Weights of a small GPT-style language model, trained from scratch on English Wikipedia: 3 heads of 32 (1 for keys and values).
Each number is 128 + 32 x the weight over its row's rms, rounded and kept within 0 to 255. Layers, rows and columns count from 0. Numbers have three digits each. The size before them is the row's rms in percent of the matrix's.

# layer 5 MLP up, 384x96, rms 0.154, rows 222-294, columns 0-95
073:145163147145147141064116175083122158135067118101141143111048156162142137105111129182159094107094128105174118142131128162112165130134167136160116104148165135179090159085099106108145116172183040140163098118195142037107121107070129162115183112131135106116122166130124127127063159102130127135
101:045171121132175084041143117116029136180052123110117150088141104142144110096153087131104117166118120108101166143168171167165123130095117118118141136140181101138046127080143117127111098136122118168136156164154110158101115154109148131121111162127130185157115109188137112088093105152093138146
090:116170109128223066113130152112142155192095123157075096136153100180177080091094099143136140109150165125118171138114140158140137134103155096156152100211179086098104205117152124151158149164150091167099136178146131152097152092108112134164151120109161108122145151124170155080110110102139182094
101:145187165104084145108131135079111152108108133101094141087165096107136148136171148120149147174160128171147147143164160161109090173150167123085122046110117098177144163156110149119102170154058122136133134159162110109170117089194093114126127148070102025170121080126111137161100091110146164133
154:058106166163185144072086139145126113161139136161085171087120118129184092132106093081077101161124142217113149118158159148111085125118117137078093129103122133127091185086117158105105104194088096149129127137138131106120109148041113145145128135116123077172134140178137136149128170102129124204
098:105143142115183129145099119032036156183107094139130166118135117127142101106185121070152112172104137129104182185186173130139116152142133127117121100106100140145127149152105095094119155153099114166171116136147091101075148136103050157062113142122126180163132097162132112122153179157140174133
071:114174214143140170071099179117131138112101091092152162182083171139147141076123147154117051160089115108116160165143170158085154150102132146122074137138168165133114130147129096117150164120175062125174083149135156076105115113094104203162156115111149112153118109168149110119102107121190119120
093:157184206190080137101137155088100133151097113103120123111118149108138112108110106126130092176084140185105167110156131131041163124148136121130116123148213106143099133066143098126143097126138110149201094117161115152114140075131178134138148111064157168161096132161173108089090150100128113186
097:131170140144135146143140109108122132160125111113119203120159196139123120130144187171131105080117123158093118197133159153136129155054134124142120098125081067203154081146067116085067104111126123160176153130151098147160187131085127115111144154179164099111123040138106134120110111181109125093
109:141136135130125167082086112175135080146128168177134152140134133137141064146142161102149126093123081114084147091203127138100092132145175107126103126155123105114087135133159012096106084134157152160092118126124119117116106129169143158191146111098154084161129156108082147105121222072166149158
101:095129170145123093119116131069138108101091152180108126135122139150173108152145155138163120103153075145061140165130143141086181185151183099103031178193073099121152116153173124081122086197104125116142117141112117102091124136158153162079140083138168154141169112121157110148121155170096130093
070:107150119104085181087128137121116165099024131158111125182099147222121098072070159110128084107079142119179156135156199124068112140132147131123088090113128151211108185128132117108095110118142133161137082138113136108129162120123163152148121093096110123131106140156107139142081095171122138161
096:110130181201162170077105081128132067136117194182149180079159105119161148115053074131136108112156127116140153146110150146086113185161137109147101126134135138154147085143105138112117103172148142161164113137152130167105166099110104157113195072138120116155100179141127102169135112124122032117
071:180173137116154180074160131109122161127093105112098146158096195157125131072134069156137051117126166130126155145096130144176167132141172128089094156094137151190107158108128119134125144130103123170126073111156129115158111171064151170158179091102140207093114168132086148105095097177130093134
112:106121143125172119067112160114109081175113109160065188100170131139131093107157116103067101123144109172105141130149125144080089154136096149172093113176173122122056178077135129148176136176131126134140139136158169114096098170140097130121193164074086143164129114093099102131091081104136171191
106:112139113183134180123089161154170169160110165099158098171096115169165127095131171124026131101122111136168181157147209103114125125110138118101134129123171083140155185104099119058114156162168111134138115096127127083108179084145126120149101130130205128143065114106119113118094132089092131163
083:106134160158205147108156152136085118124039106127144138094100180189120079107137120156104091115073147126185167097156143152133128180117164150138071108179096134168068164151171051118140123161121071135174126123137148107133140113134152135109188128120181083142154132092135092129109103141098085125
100:082126076121126134078115074116154111164092093108115117138177120126131103137109108132159105144127131169157173161151130136172132188085156075065102068176182092175172145151192100150155149128127112148106130094126143170090127165111129124146130130091126173116077167098111039130121160211136151118
109:123146197125164161125145096112104169112098137097091123115135161156195166145093123105065092169089138111071133084132109114149170175068133157113100108115189133132095194165135093126114145188165109134106112149175138133132154157141158132100119078120146170160147148063113153051109093078142138169
110:111165166108128085133093115096073151096107085109074123182115150138166113113141188121108124145133114149198153098135131103100172180151175133185133126118165120139074187064158134158100125081073131089163100090154099084103107178086117179123134101137178124139150116095138120071103130073144166154
100:178151152196119136104116129091140140110116128117092128154129116159159075105086149220171067134055128124120170131141160095110133172115092205147110111151162068145134133089154128082118101135146137159122119127155127163144120083152097165169122076151194140122071142162107099131082149134138065168
098:119142137210098173120078126140189182130138110145112111103151113145137153096128151152173091080110217187083154124126143106142147118140100112147129055184165085168129146146106131122128136122102122125180122117170092163160104102096147115102117131137157062132083168110096140108114156148071044150
108:166161153133182105084098122064088119186103103125095107095155142119145108121136064113143121147121125167164165139148132106123120127187127147111148119162126127114077183142158087149111155159124083153127147168173118152141173140111196166134126136064091148170117162123031163061086109065121132146
099:164168167160168106091155107120116143079120113116103115142109155197146135118063136196094111160115190171144111123149150120139162165123099123094090139130171109129122142080175106132070079118160127197097100146127186158094119094112134178135170059124196151107069166100134107087145132147159144117
104:087164193125049142128100125133097104143114102111083131108135079151167094074139083201127132141130156179130129068110176118159133123159101078168110133200194154137101152137086074087131146112101120127127103187121115099092138118138143136115113129090150130156071176140166124102146113112161125206
075:175190164138152167101134088125138117128054137148063159116130168135097091133082121155156091155086152143103143147150146134178160129083137162082087141154138163191066140086178120110119163197125092160157098130166154114132121045092134148145158116116165172096088080142108127165119114167121146112
084:135142117144158182083121149151045082079014139163107147082114132140155126115122130125097077111090186159118170069147151157106143172176172135126120115174129150166102191120147092082101121156127113163155094158094124113098144138136157158115119087092150104127125156142121140108113140134099169200
096:114207139156147095144144139086069058109101113126144162101074173159136154123097160138106127110156138148122152113135131104144143160136187201126053170136092083117125096145136078126105174138125105119114141093211118078097091088115148119133173059109142143128170145123096100124175147087100080136
108:128091137161122110087130123118151127102132199120184142182116171143165071099147135153169115160124114157189133199145123167121094145141127109095139105116117138161137137105177135064121096164130133141134136117122061110120096062079123165109114111098132151206101036123182084160108188151115108140
112:134103109191124127119097106070098113091080155149108194105137136119166134133105137159209137073140116142106141160120091148050100204161119099164096110180119088191131123063125128079117156184131151149153146114118098134117114128106111142076174087072139143136096137116134110205143144128098122119
123:083168158158149116141167166112076132078137105133084163128097105162202122121145127095086165136119061140105160137153183134101121163105092177111127101124095146145098120168104126101131119144182074164146064109152067105076184114151064106135164139159175194155145096165159111134143104122155157120
114:131138157128120164139144154081159100143127145169190194117146142119121140085085149120118103115105141129153127183156076146052119207095123170140092121121099121246167132165106147055103144130119123156164110078094082113088112136078144131152126115159144168148125118122120071175151131116099100121
104:128139135163134136120136132111111032189140116190126132130131129140130119126121184107160152101090129220129145075176116069154098132104150110105088126200113146182070169103139149136136123104169133108126081161112098109081112162110078127097127122082113110206164120152181100111091164161116150127
095:108133125112152094139086159101107174106103157143136154181081093149191048116082151129099101042122122167100190079162099155170125112165138190110126150125151135122116186126155086149109158162154156120136121125151150101156060140173107142129099088100146141102143143098111155096124151068188166152
092:131161103096101152054177121066091095117144088176105110214131156186134133134080169144143124158118152138183110106147112131097132166170186162109134065116105112165121086126141144125090140155191119191084084164130158126132098136163202152100160132133138106136098074143144122107116132135152086107
073:095158115111132169125155122080088106122108079161113128139080140175128118060075131176138099088106151163115158148137140171122166189157131133152128090142111110173090121117150140051099143184156107141139075143140082148111117153110116204126125062132171130144067133152072129100066135095174156171
071:156185163121153127028133148153117157037059123137085146153134132163107122097082124145160095174132112128131167119138110150116143086063160174111138127181141200154098165132110129104097148166125153153152076130121127139156111095079124187133165109173134135117060135174151153142092116156127128152
073:117193157158151164050139078141128108151060122171079121105126144170136081126091129132107099186078146130142138099164154178134119146085181166095143058119154184161124129175170129130143153188134126185100084135149116093114136099092133171181113172092133152119083131152103135177113144141123109147
099:110147160206188192126132094172167136111113124192105129179100115152215135142090105118082137123112112123073137153162136156098143162085168130159117105156110135176121140137080060122149106138166137095115125118161151044105163066094099134122162123161108125126149119105166078113125124126173151092
117:126105181139172192132126152132190123114122161155170144107136130135139110077121201136123125149094119169112184182147103129085124154134143171124082166079094058153122096113109154062081089103084138140104100079167094116095077099142136162079186135109172107129102070143126083145136128128102168139
131:118101162196133123095138149099075118170112028101119140107108142127115123094105089168100077117119153128096145144143197164092103122159116103175076104147143118175133151083109179089132107140133084176184116112128129122111146148095130154086169098111217138133161167150128053102115146134150155155
070:099202163147100199090120117113093108103064071144129150183086133160164118116103095123130140167081065134139163132175136138134134167141159135155128096105161144145137154161092087083129123161166158133194057130137104126115063132099131170173139079120132104140104100103095086099094112092143135189
096:102148138153161118087125111033105152051062153128117137136085155210175127123124145120179117096117153114130170100122183157149145154132161102095147147154126113165125122156163057101102147165105126149167133154135120090086133165122170143169104068114157089123083133092109075123081173119169149112
103:130102181102080138129136192160154062167118120117135142094145111149157096114083150197111105132124075106129185115121118081111136120152095110208145091117123186145117115158160105108085143168071079162168131137172150140122120132171065121087127076098163122143059154098148121171112156105160170137
098:147150119130145183088185109117130116059121151116092124166067157169158088119106151120142061095139184169160125092151107168132183133105172162087092131146166164178079135137155106121083138159200115154132111077136111129115041151126106113102149104127138082107122129066165126149085107166110147130
106:062178135138135119117086159113084092152114164183152131122144096136219099139162139174134121083080133189084181109119156141104153104122084087118087127138147123124063151134108123105097168131121086159084118165154129151136100152180110109140116100145153121210054091154123121189116171141132146122
122:143172133124210122127104149137123100114060169154072127114120129116180138096100161152133145151134072153103178074123136172092122199113192074186093109208121105124091118071182096138166133173105110132114103133128145092101108119147143195147136141109166078133111108131098112119091126132127083121
095:122130115148072141130116098124109090072165080109109192156142170134108123118165132117147110099122121202135141131149075182156137157104186141138139122104113125162085133199176095123116057182166117144200118148111082109061055165145164126121171093162159148115119078104149137148155126147114108106
107:084124088203105153102079089184129085158114118134170182078113143148135136102068108103142144113130150135132154185145135153112167094141179121143100095119092162168129084139171164102126117190132082190079122115125082092126111087120115138094140168085130177133124130134171091139109062188102094156
098:115161110133078124113110152140038119153159099182168134124132125118155088077141140198146127123141168144097134140121089222125096154171131133107136101106159145130073110123115124121120114100106120145146115165161030183145137138183181112106138094143144119177040175130123144106118150109121078151
109:085162161151090190142124130056096118098121115095100131186130145130203147149073106167016071138124112114143159133135168141114165160128122123177148107136129121179130119107119126068102135087090139144150125140147109147120099162148116167123172083146123155097090177128151114074147070089155150165
076:121196152122121151065182138119120095066011136125111161165120114154123161125094110086120103138101134144093164119153184103140111157109123162155134106193125180179096179112097141064108131137132129123177064148153107116127147091091130197150126105122164105115079110129152157114077123124117128150
122:099129136129119223103109163160095097141100127169133145095119135176116137117079111104205122139111119116133169124132096186089150169159138186140090096131091118204112112115147126075123105123151136155110122142122173086066157084054134181088150098071122105182111113158136080158127098140104159117
080:127151185151144151110113099125114148135059160179086167119105158150143158073065127131125103126102199176128123102132120142113159098165148138129079108117131143173128198069160149084103115175090134208149117159187135102142142113081119172119122129088120064134092182119110128100085089103096100131
086:107165124091077165127128129116120076118099148142066122113086172123086140119137113065149156098107151163131160109208078190083164110171164121156108096118104144139083121099110098145155143131141138152127122092095090135069131207137138112041167137101170137190122143132121128159127093186116130174
108:105148170113167114111169093092086048172105124109114119078144133155147104135117085114116107211083097135092130186159236164160144143122140140141076118157172098137074154100149113099137098132092147136142130126193120124118116122140052100118120141091121077163136105125133116168121125128086181158
088:112166173135162159120144162110073150178124077180136109136079123145156123107084121176068141132109117171219134148169145116134131167125131127171094093100141084201105135125131134065118128135120059191138093128174153110107158100113172163135170122130198112156141162128099096138077120126173124137
095:150133098138138130151174131130119076082121165161085166172154131146160116145117105131108114079124078135142180156085098131107091217053188106173078126159153123108127190157139119129066162101129089114104105140134111159069128140131144120158193084116147179180127121092132084116134084164102160137
080:116146143092142147087124121073139113100099161145156212150110174120118116087127134122125094123099145118133150126168097142090137169165166092147097146201086132145081177167132064130110137170161129136129091113117115088133118180103125173156139137140196184194082148161107062170054119106123157127
083:086162176101110118106101134143142106143124102124112174132149136159132093047132106150120143078136131213203131120170105136131123082152183152120097074113127157128080108120106083109101115157162127182129151074127101084111182183096091098128140108115135156089076107110137175146129155124033111144
077:134169153167120194100184113117104066172134101150139145093062159140108142090130137179134111115081144146160176111143130162081170168101187152112081096163141069151058132096150126134099139162130080122107086128174122187109127121128119209078154089148164113121121158146123110124074110153159127121
108:042165157166185123091116107153107123120063140102093144147114126120132103087149151125115126186101050125125140142131191113141127175104136096162127149079163118169104170150147073093139087134162131143171133093118100060090147118165123140142141160089145169172099138191139128104084148136049154138
109:128158176166136153143105175066102163137138108115134176104099094112142093100121111142089144192081091168153141123146148166081166158078104094143092074128104089119086092179162122068117156137157065108166106082125119106094129079139095179090090152126116143183131067131137155173143118103133176098
079:156226140166126133094130180160128103125092124143165112092065171135173130083157090135129070178052167128167159150129136149118143139109139174145101146107127145196120154110162101132127160156122123198190112117176085112108099106099133179127154104127123103180130131074121110150072124091145119157
106:056119147156129173130046126152096143118085094146108155139102120103160161116072146106084132124075131123154135122147151211106117186153122124142116146143146116177042096139107145167094139188086153163106105103115087166070149181146183135118165082139169152120126182135127148121125122154129095171
102:137163148128178167152130128081103086128123108174159144133122121123161137136128146097066031126109168086148187102181130171176234155063118169141139148125135113132112113095142083124054135146072114148083108137110108115137097138151085145146154074167137154123138179112116130085140116146147101130
089:108190140123179111076134111144108109122060173140109158127099174220141142148117128107153058097117078107116101138108146090129151116125135128101078118141154136127102158125109114108095163149100105225110101088171159123105139077139100134112118090146127142163180169086128058124086146176066124118
077:096146102163099142148215156170138146073141120093168151159103194109116148135150162091096106193174101117114064136141138132102145105054163168122127101146138181105060110119163134117122161154182088162125117128061090119175143101171137133102141058173107111123107123134137136085146174144132134143
116:109110157094085192090115127133095070111101145097162136174177136127119076122072156214174062109108154158227166131150081161145126140147174123114114104110142096190097149143129079117083087125155157160104156068134102103111112123139115128090139113111121109145087126091103130177106109132155137140
093:095155151183168060131125192103161156142094133058154130134110103105142151097130133176131117157112122172146129107134134088062164164156180124149115111111182125155120147098118142070159141133121099117152080088185093146155166133137056134065127163103146155187118130161124092131141115058114172178
095:081142152155151095099115222148117153124073134109167127126132073116151116116174123131084152093131125133120137121139197110118121151060136088146169045198185131141129123136074115105115100168148089114149124141130132101083148117153127193134149167146130036126072108146128113094092142154140169110
102:113188147099160119135148104060086081163073120150060124102095191131177143166093142125109084157128159090079135089158160137101148116111138186160109152170131119128108165135122094148124135122079083106164075149168064085124096169137108130118134079160146089163171152093127132087141096157165150171
093:117112142136187206093159078096121088170089099141143174094071145167137176097117104090060114184153140102097150099167147117110083132031139119174105119084130140152121136146163100083131122125147142134152099148108087098110070154097145139167147171157129147139147148092190107117127164090162112134
# layer 5 MLP down (transposed), 384x96, rms 0.11, rows 222-293, columns 0-95
097:117178135153149196009138160108114124103099122167066183115089169138126105084092124148163074140098170123100164142118125154168107146151150131117077108141153156156096140120142089136141155142140135154141092098149146127082150105101175184185152093155191121086120151167097105129085112111094094146
112:099101164188113160147134169142105136152148131096177087117111162106196141174103072123079160152150131116079130110170094142117092088104153075143223143115174103100126106094147144157093108139172122133169139136155070074125154128139105076117169120106131145166125043177139119100100137119086155120
088:096130138126128193148081117127091178058121139174151113091073080082072126167112190078128174144177154140165040116114137136137114117106117123094128139117125146113132087085147157135124132077117125115158105117163159087148161104157169165104118098111118091086150083155136168141129138214147101175
085:131105132075178130118137111181146153114091094126151084120130105165151134132046143174148127176094148158183140102106167100143156147159133126110162095083048125084120091138110162068118183159133128177091106132124199141135133082110148109151139133178151126108149126108116210113162156097124067080
173:082113129100168171150126128095122099200175149169101116123164103107134137111142068183114127195149101156117137100064100121155079091171120099142064138079147122129073130159102105051120156156132135150086177166140101153144114113084135111158091167112118139126189170147165068136122181099126138140
093:076122138107146094155128159158081087135173142149106094159113106132237179074125126138133072101120137102097121165152178191113097193107141122174083143099115149135161120187091111127114084096154081121177137060125118082124136107124093089150127108149139163137130080129150148138146198146098141127
098:114148129168139156007161150119137111074073113164064132151086209122130115094114138172128071158115141154124166110153131154133130172148182143136111126147124151147117126159106105122080133131127145159140067106153176111111150120107198169146138097174148127130103163147094096119036112133105107131
107:086162149148125141026149166106057163118075091069095172078117161147162105089108144147138090186094137160119133109124151168118170094169134132128091110158124140164098111094140083114105139116147141167154114113174124137116134100137144167136128101147166157180087156179114143111057153133146070180
091:146132111137128118208096105089129125110092136146045129080091152107144168135106101148113114083144165084142148126143152090133062133150141167136143188139151151106127145153104148175109179137146145107116128116144044148084067142088135122178159160129097123117115150086200068159199151105146167107
081:160091141106063121066145110170167125119107132119145081091099201136141089143165144126185186111177152080126119147188138118080098143160150126177087102133129141080150070140192084083122076152113150136130154128102094115076111122119141118175154159105192151097117120143126192144117137099116081122
111:125078153124123170157144102095149129115130164146140086134115144161176145132153131141123121113167108143109140128114103083126143125121176100156100188174074179146152112130164161112090078156131140072162134123132070123074142091120143083118123109074143167081235044127160088137108183177100098110
096:095148162179137175074138154113136141090073136145080144131071173165098132071087118138147069151112158144132143151135134164093118162141185117146135099114116150166107163140146111132083170099137158227135036086157154123139139121122157117161187097160110136117089128146145098143074103127084082121
081:120105137133134173052109154119104116154090148155178128071107115152035174080116132113155177143098175122154153116150133159142100155135128140142108148063116142117161145094110153118082153097175190113174151093162158163129162111038103136126124113116149159172078105111070131128096136169169089112
111:125171133149170169066176132091140142114042111139103140120049165181111113069104122119133080150120157140137092170132122156146138139090197128098105147082135155163132143118092112143099093131116155191137088095161141107146131140098174168162182114165198139134123158124111100109054112123140081147
104:109060133096166082099166184154111121180189088118107185173181101136120104132150082179183104111091119141125133085122112097125073105119184122140159121129136140145078094139108153122123136223130114181114140139202137121166137097120076145135133138107077087126112149115082102100113176122130103160
084:096163133092133102062164165157125136156141124187088122164155158136151107148112072145125097122136148115071129138115079183167106146120166115132112119240151177142094111120110160195129072060052151110093100165089106117103113140167141115123116161152053121135129132108154132086125139120122136149
100:153155143143181196011166119124137127094070106126089146093091159124123118108122112168128067114097165191146171089136119154128128140112152121145087106133142110165099155125143110143074127146164092109126078139130163135152164096102145166170172127119213107138107155138127085133068070141137120165
088:142108045124105109079106083133133138182116094150131144127132158112090120169155141155048126145171126143178129125057155121089100150082113139125087142166162144132171082125143171166172164064096086100142129108113088174112184154168089132108084164088143135103136175162112102113088149174155137095
090:134127122102150177061133185087075175137092112119072108084121115143127154130142155117157109179197077092136145083102193126134200143110181121131129138122105107102123076120135127126081131126150088175083136121156136172116175176122111097134160136190164178084134131147114158124075112072094118107
093:141100095111171167091114128190137154206128083160104131115065114138078171161114042125199105121099097113142160099085164124167113156135136120134097152121103110097127108130169145121107129145151171102143137175096096141097099059147144138209100150171114132142161152064124149119126184125136094093
090:117144147170088181045125101073085134084052094125086184106081138080144148150107192167158126182128102166098151093148121131093187159114139144157132124120106124103101127091176135129094124084153134146160121178139157123188160096133087167128151093129148161132103111183121137082109128175162129114
083:109119161189072144158131127121165122129117116131166080167136010105108131113130125114098141126109162140105094087182073139134191118087145140138134097140138104074119166169080164209145150131154134195151132133075106122165132104112160042175144117119101114139123150159146077114119146130100128124
096:099166138112162118125111165145135120134136113124138093126135134077165112151125106111145151113128171165181107109136110128150119072126141188113177177165135179110117061110101093154136152099179115129114107190151129116104159197120077147109131158126096125085111089185036211124120106050106087149
094:053099126112181152115145159042122142050135128130190138112076135131098135121132135105134162183118204108173129094131081151156160202148098153141130132136098141114109105097138113114117096146097134191132121125148191124178200120123143132133136066159156095070129132124084103101127128133173112138
096:081181161143134106143142119170217082167142122169141139140161142125059122107185104100040135137147147127071142131153106100123134104048110163098076159155106108128085083097125189112133124109113127139116112165190137114138113140079087112133089170133172121137067122163140121130167131133134154177
102:126147157169186176054163115069102122090015100148089169131112145174144109083130161155140075156099161142116125106145152139128155118079139127097140108115155155156078139091124087134131155155123102187167068103139143118172141108097152161159184140172148098159121139169096131126083106146093118131
109:136189136186204181062162123130074127096082124125074124086113171181172094094105134165102097135098165139166166124140145147091151170101155121127123127122155114225119131142159098118092112107103164145116073164123113133086135113129153151165131117129169114134099183121129096137075068105120084138
095:103105092107150098084117113133148201104120091098151057129145193134156134127169161112154128057154129085152111138073093127168099090139141181178114178129134144144158070099177186160118111123098115113139108154147136143181133060139141153155092106145098134085150138139159157084119138196107073092
104:093117100081059098061150143130090052089129126168151125127178150089128108165167104101126081172132098118117143098153137154103156129140114147101151079122063176150132062150137137131103154133169173176142126138177193114091129142138161079174132187137195151138100088129132153153096121102139092149
103:096103142095095169118138119088103123138114164161150217104145130101182154107132116182191181069230154126097107148116108150079066102082163134142133143125081143131125122141122144114119170167133141122129130110135133135060082082121125103140137114161107120077126078134164089136182136153121185089
131:139159194123137108189077134108088071122128136116129086150114087138192103212141153125064143113092082183110115134146131125076185106141100132148126113192158149131109110153140136098161100130151087110123105154145165185141181160168120026131120144116183092136135124152098103125121104101101126133
120:119105114133120156212099182091123130167114163136115161100125111110163178082128146188155174094188155150154124143145130102076120131141105111129077108096099095201172103108087112144090125097102114052162109105173077117093090112108137190110135121136116127135120111186072122152197152159144143121
086:095093148155118104165153170173102125193166145116137151165130131047086114140148193129108142136093099097069075138213154106108158182123115125149100136169167108079087103146112070117135112097092147115126164070117087152129179199109114139078158130119136064133108141156154151148138132120107136136
077:086108131157153127142082121165112132117153168126113182139094147134116085111069187116080100160137073159078151085102051123159104109122163127169190143040145164136171101143140091161164155133141200115156141115080109130136135136109179144099118076137121136116136101094121175118117108186082167144
083:140153084109090122054182111151150164062131102139141086158063183133067107142106093138104119137149191115158109164141106117097126169123147167100138160141164134127101077160122167118104109133199083194094126133085161134152134163141173144159113118126131109106101159145136077101090130116201073104
094:099163110148135146019144126107123146075097120114104138176082193164136127086106125162140108164132143141120150161147126158136138178134163138132107133130127074115088099146173123106078115154153102171115109135171087139130125118140167225134205084137189108131082149139109088141053138119130095108
111:113167149156163177049180120116108153091033117179110148151094163134144115083097132155143103156121116116098135123147158164126135109086159120097110107113148151134085140144139115153130147118118121176179060116132152155141122154074184159172187106150148127128073113185109106115054093157113078168
100:086170158162138182070160111109108121088034125174110164111102216131098098072118113135126072175111168109137140116126148190158123128080165133119094095101175172140116146128142086139129137147113173200157074134113150095155125122098147161167160128122155099152089126102135131141069120129115103162
077:177152150119143101182143134174077101130129078168153100156132120092168097195124120126092172144102133140176157117117105131136120068145163099063115114123134135141158079105051177097140155175099160094111102120125051180181137117117189077167099105133145156142149160141137111091098088095167141121
115:137159150123129112238169083144122174121084090115122112128119039098121131108115115143067134105149166132144111171128154094129115070110094160103159136099134143104105137176118156138180168124132085122168115178136083096182128162100108070097115189105126103140173167142158107097171095090154149156
146:106124189127114052114157117075146085180045102117174142140095178107192115180130089149131092165129093101080140129097141115111171121144046099137101103112119150103174148130172126112115161115174108119193102121115175106165119177134147101151148086130115145126179118140165138154088159166104107123
099:089186149140161171044103128082109131063085125177095152157103172112157089102104099157147062139103094168121145156168127116133141181115207126121073135137119109130085114177140091138092141172137163132138104093177150132122111128119161189135179094154178123123122135154115108129057144138114100160
097:110142137136109143049200091129112144074077146151116114114099135121122113096103128175113114135065154135090153086153134128111084125089158129088120131184136127110155171180143149189086097101144176163149081131188196123100118143196162121141141110116140148140109160093176100108077101097199127105
080:151171125094123117175137127131112102207097128136175139029088156111111143100160160109129099204132089096129129111112132117142101105162181146153160197121130129087124094113185124134102107041125097122137154131144174146096152122124138104082130098225099133130102119148153114113086102094103109168
083:078163116094119138095154106113142152083119082126117088132087144162160149112196173144143083074123155143168149140142114203182061160110143127114099124132162176072100134144154076098065100183155120174129117088115140161081153156118142086153087108185148116115168110122153148171121097137115069126
102:112192122121118165095184129193171065196170134123105155116093131155095082152112181087160114118141069143127047096064123165192155123112096141156162114086139171159126159124150121144127102104137134138114135143132143170114174170108126104075111116146099082082120072079130144108109131150089139111
107:104133164114099161094140103187132124101101104148068131116104170127121141131166121113109143167147126118136092069116101155142120183197181110114137148123119142106152171144192114110114108095154138095084127149120156053090064147083196163122161096185088188121207101116155100140111129115077102125
091:110098173100165134095176119094181093130138126126106100096092128166083178168147192185130193140187141071163187118162085112159086104102063150139153154113115129154148120105125141087154143142150157064083142099152170160128169079126129083126099127109109101076106132139117122126108172173106080122
095:136065101110171158070108132151156165127148111130121206115100059072078143061157085101137171125142097159124096140111211175128104162140164130149165077085165134156121139148081168130136089133159122155152118135078059150132133095110129137105167126205153116088120114142154131124099152114111135137
083:141188122132155118080108164088136147111186144158107142125134169174138112180082106068156142096158063103129114121136106074158142158134135132090138119129130205090166170135121111133149181170115115085115109106126198161129161141050123048167156162140104066103151130137093130097137130084098123103
086:121108136114172128098156133199106166114095147166091158071084145185091156108172133121205126094161134064093133111104113123130147139120123112113148162100080100111178080107135148124115153119169117120088164140171146094124111110117111139159076123168100129079150173066181131116152232140114106097
097:131148138153175153035175167111081113109058122160071134110138132138178077111137134175137089171122090131044139134166172163138129149084160100122112098110133141146099152136130090123114138138145172160154075136186162143107098103107147157148162093108150101107117152206098128116083079137122158171
102:134120131147142135060144181150074167139162126143077132105169088136127114142159077052142152118122146087138092158102179136093086090134129100128121104134173178094114094139143158144126156142108156142130141118129175080091205133113119133139166138097051118071135151182105134200119092058123145169
099:071153149162193183079128090103134123108055136167045155073094165161137115092079123143123093118133185150149126144123154164126087181150170157090142143150121161184119137101122107086100135133151126131141072130187134116089130106121153181151165097135142091127114163119100140156083079139140082172
087:058124162100172104064141135139153186097161145083114092141095140119102170162186103129153120113104141113096128114110114098178110120152096127141116131113156113103163113145113128158127114102151131075133146084133173118208178126173089083196089143101134144077130197158147164099108179067089125173
100:133155139117150107193140145134165147094132132136118132134064147114122143159161122171192152110150122136152119112146095165116153142138120125162154149053086181121130142124098120091075116158204068200191167095067112137147136112078154104170110090123166147135106062137080098127121104052136118101
101:149123150078112143026139147099132153074046129145153155130087193161132121066103118186124096141132174130177129139131110131139131157136150101155107135143166167136143146149114105127119120133119112191139081118149154150086143134115195169120161090089131134116100164113124114129006107118152089136
085:136131147171091105115109124165102157080157107118197101122121044051091105060153111097113139178111153114157146162100187127109114164122114149152159064117168160060104101104091148142149126176093099138147123146104115092156112101163157129112124145111134143127143149173182105074139149115205168131
107:106146147144148145046191132095131105097077115158093175108090229140144121118123123143104075131124132163104116182145121148106085192123177133115075128078121104175116130132183099168110154133114138127129069092165141103155114158129179184161153132141149127144085134121118122188053111101141127139
072:145119119158121117106097177087103191086103116145120072149095161140140205133170131146191165080123140107086089116172107133150155139124159120171084097087138197103132133139101102139088153131078166088133192131104128161092169140106151113143092144103097114111104124154137211140072122089099140191
096:123117114127156186000186103100106108125083104139104146136057215163142124078121139191122094168127119157112143141143146154147124168148179113138099110148144109114116124142143123108105097126132126137131117098153120131084164089170129192108168104141172100177088164121119110119078153148114131157
113:081142139161168156075138152155107148177131134123114124135160185119114086108135072074137160166108179105092131170169119142122079128135145069101162145112152104090105091112147097230127121119154171126100178105125109095144129127101121071126164092089102136158176126133187150107074154129086151058
109:137104115135116122205107143135111094141195138095120195129131057074171088186127166141152139144088082148182148153136167120105101142099071118142168099153113088138117073148119102093133159129126090086167182052083101159166135109145095113108102149175111095122168080141130151124179154135152140118
093:087190146155160183033159169124139127095069105140107160114104142147131124087134076164115046170083151153116165172135120157105097140130195136117108115147154154191127136159139120145101139121108112116102082121190135149133104112077125164189117073120150114122122171152146131133068119114100101173
091:149092128040100141126102124140128153155171110153109120170163065109159132129146102095129126094102119133122122086183143116162112119108101125107134156116072138118127141154115072110094154158143131072092149081130191126116140175170209064124193118192166101104121133129064130095185154175129142163
090:122138079124112078120097146143150158091154132162111110065103116126164143096100038160136182107206099153192077160166114150133059113124104082157113180165141140094142114153095122091136160138133131130089100142216164136111144085102117110092118140167133131091133142130150168162105188128139171134
081:069161121137152171094182115155134161119123168079063164110090134091115133074150125120083157114113148093065135112164107182160137102107181120167129145075158109127150165175141111148121156152162068136153109128133121110067148174113114141192138143174077103148055123144112136113100118137146053161
098:126123162118143136095026088108106130154103142138101106108126067155192122123100111148131164108114177132146166099102106142151111176204109126097117156109090062152155154098078134158106152084135170145112143133254193123158106148119094132132142165106141130154149153117116127154074107107146124129
120:055128135091106146143127149087123146065134111125166070143099170094113117077129124152126118202102171159165134156121075131139168143080099145163175131125157148152156038149166127078124117092130158111180131080128136120176176119166141093151147144186094100104118109061094146166130131145101083141
097:148094118120091129202132142168113190129096153113172123108159006103133130085107146128188124127123134136128171163088162179098106149141151109121110121169103128122104169190122116146107115146095158112212116081127097077159100135132118141118106149140069080146157099105110147159175111133088175112
089:153113104144042144195138067150104159107109114127149163130143171110075152110088151139139100090087154161128165153085083139194110090153158116087156150100078123131092163094169172151067140129150105096163105093139131159121083122120149151136156161107124161104157171056134156141199143170104134132
095:062107113132117144024157131142099135149125188131118170117118101157103139115143099178156129111167150120152143153125185166135141132083049111127131167094110148071140155176075136063155107148169149154101126123113120105146127085100128098120121136206104096143117110113223127124071171136127137118